Weights of a small transformer language model: a variant of Muon for these matrices, 8643 steps.
Each number is 128 + 32 x the weight over its row's rms, rounded and kept within 0 to 255. Layers, rows and columns count from 0. The size above them is the row's rms in percent of the matrix's.

# layer 5 MLP up, 2560x640, rms 0.0935, rows 2373-2378, columns 256-383
size [108 107  90 103  96 117]
[[117 153  90  95 125 144 165 149  76 124  86  98 142 149 152 124 140 134 132  92 165 120 120 176 161 107 152 163 131 120 116 156 102 107 135 110 107 176 155 165 106 189  77 117 145 151 127 167  95 103 124 109  57 144 123  93 152 145 109 134 165 142 148 113 140 130  98  96 167 135 117 131 116 102 139 146 137 161 142 145 128 110 135 123 103 126 127 160 167 121  96 161  55 178 158 131  71 112 111 119 136 172 192 108 124 123  49 106 116  90 121 165 137 123  93 137 142 101 106 166 115 116  95 160  94 168 165 150]
 [130  73 184 163  97 245 101 118 105  80 110 128 140 172 119 140 155 120 118 107 138 129 171 139 153 162 120 157 191 102 103  96  57 131 115 144 124 117 102 128 137 192 196 137  95  90 130 115 180  81 147 165 122  64 149  94 100  85 115 175 139  74 142 167 130  63 160 110  94 143 161 103 104 117 132 116 116  90 159 123 149 121 159  95  77 138  95  74 109 111  55 126 153  89 112 154 136 149 101  95 142 117 128 133 118  97  84  93 156 111 156 127 125 126 107 111 117  78  68 141 112 132 133 153 131 159 197 121]
 [109 108 115 126 127 178  69 156 108 121 125 152 158 118 134 127 124  89  98 142 188 176 112 129 111 139 126 162 106  95 151 128 134 114 105 128 108 133 172 108 157  78 127 145 121 113 163 118 106 142 133 172 117  92 128 119  86 111 137 126 188 153 150 110 141 110 108  79 147 108 129 130 176 167 126 144  92 152  45  69 138 116 117 140 140 135 133  89  90 207  89 168 137 120 168 120 144 111 202 129 143 139 148 152 187 162 151 114  74 139 113 169 139 120 189 190 122  89  94  85  83 195 143 109 138 108 187 145]
 [ 84 150 122 113 127 193  94 159 151 146  79 187  92 159  90 179 142 168 155 145 163 167 176  90  96 150 162 148 130 154 144 152  86 136  98 161 129  93 182 155 156 196  97 157 163 145 133 171 185  89 153 120 157 147  67 100 166 162 135  83 132 108 141 151 108 103 149  83 175  80 140 100 163 151 108 145 140 135 115 121 146 112 169  83 148 134 191 184  97 146 178 134 143 136 114 130 238 106 160 166 136 123 109  59 131 137 130 199 132 152 154  81 141 115  85 172  84 121 129 153 161 178  88  71 121 119 118 128]
 [110  88 139  84  86  87  96 188 164 148 129 135 118 173 176 179  90 164 128 140 146 161 115 136 124  81 120 143 148  91 203 121 103  86 150 163 136 140 127  99 124 117 173 162  85 119  95  91  96  80 132 110 110 123  80 192 110 160  96 117  87 109 160  65 118 164 108  40 105  82 135  74 122 124 124 151  96 115 141 142  37 160 144 145 100 132 128 119 150 139 181  90 161 158  85 107  91 135 154 157 154 135 165  92 150 106 145  98 139 162 165 165 175 128  94  76 153 114 132 107 125 106 120  92  95 140 129 150]
 [103 127 138  85 103 133 108 149 158  83 103 133  71  78 163  89 138  99  87 152 184 108 148 112  68 143 158 103 169 107 142  41 130  86 152 144 146 221 143 137 160 113 142 151 170  79  99 107 132 126 189  72 121 131 139 149 127 101 175 100  45 152  91 135 148 108 149 116 132 102 131 118 118 142 144 142 134 130  92 106 168 116 150 122 105 173 123 116 103 121 111 138 100 113  74 131 153 120  77 122  86 137 100 185 143  95 146  76 107 141  67 112 120 186 161  85 136 120 142 159  68 119 168 133 146 135 159  96]]
# layer 5 MLP down (transposed), 2560x640, rms 0.0492, rows 2373-2377, columns 256-383
size [104  96  88  92  90]
[[121 121 163 126 156 166 133 137 175 122 115  96 120 112 138  75 144 139 109 126 188  90 201  84 170  93 115  64 162 138 122 130 109 101  92 163 109 103 203 134  72 130 137 151 129 156 139 101 148  76 134 125 142 140 116 110 208 138 151 144 130 141  99 132 114 141  99 133 121 152 143 100 148 172 103 132 140 148 102 145 193 117 126 151 157 134 113 179 184 145 117 117 149 125 106 151 119 121  95 106  74 125 144 114  92 163  72 101  81 130 179  93 143 115 130 139 108 125 147 131 109 130 199 144 147 138 127 131]
 [ 85 157  86  89  97 158 120 194 160 143 145 115 149 136 137 143 158  35 145  99 166 152 178 144 114 103 143 109  83 141 132 185  68  79 139 130 143 114  81 128 112 149 166  96 151 149 154 112 112 150 162  78 132 192  53  95 175 117 109  93 108  92 149 162 158  85 140  96 122 129  67 123 150  90 109 106 107 148 131  87 107  94 130 160  98 145 115 109 108 157  54 125 154 143 128  99  57 148 113 202  96 184  35 136  70 161 130 151 135 110 125  87  76 116 177  77 196 119 150 100  95 118 131  80 128 122 156 147]
 [128 111 158 165 150  99 154 111 154 150  82 101 159 122 126 114  86 169 175 112 121  98 104 137 111 126  77 128 114 126 167 132 120 182 142 186 154 175 102 160 166 153 187 120 138 162 107 153 161 108 139 146  60 183  62 109 135 105 157 131 153 123 149 115  95 104 118 170 102 135 137  92 107 139  66 148 111  97 136 116  81 125 171 131 123  94 142 175 120  75 130 102 189 114  97 147 186 123  81 167 124 126 156 116 118 174 165 172  93 121 107 130 106 157 143 123 108 128 142 133 129 109 138 155 169 103  64 130]
 [215  85 167 180  85 130 119 114 111 100 136 164  72 149  28 178 107 132 139 177 171 136  91  97 138  72 123 127 205 192 110 188 158 116 165 157  71  92 180 179 136 152 152 135 149  85  81 101 104 143  73 165 128 120 195 133 147  62 140 150 102 117 134 108 134  99 103  94 103 134  77 162  98 160 103 112 176 107 115 102 111 156 140  82 116 124 150 125  90 152 118 145  98  86 166 197 161  68 148 145 174 127  88 111 128 181 123  96 128 188 116 133 133 102 130  76 152 104 139 122 103 139 117 124  73 100 103 120]
 [134 160  98  70 194 158 116  62 147 141 163 142 105 185  96  79 133 114 134 158 123  98 139 173 124 104 159 114 121 119  92 133 161 121 149 105 147 126 124 118  98 112 159  77 200  79 108 129 122  77 195 153  83 167  92 120 106 196  64 174 190 156 112 194 105 151 153 103 216 141 146 118 113 135 153 166 185 157 157 113 150 139  94  99 117 119 176 152 158 171 156 157  97  35 108 120 153  81 122 136 139  89 188 157 132  94  56 181 180 174 111  83 130 123 122 135 140 174 104 132 102  79 169 128  94 170 125  87]]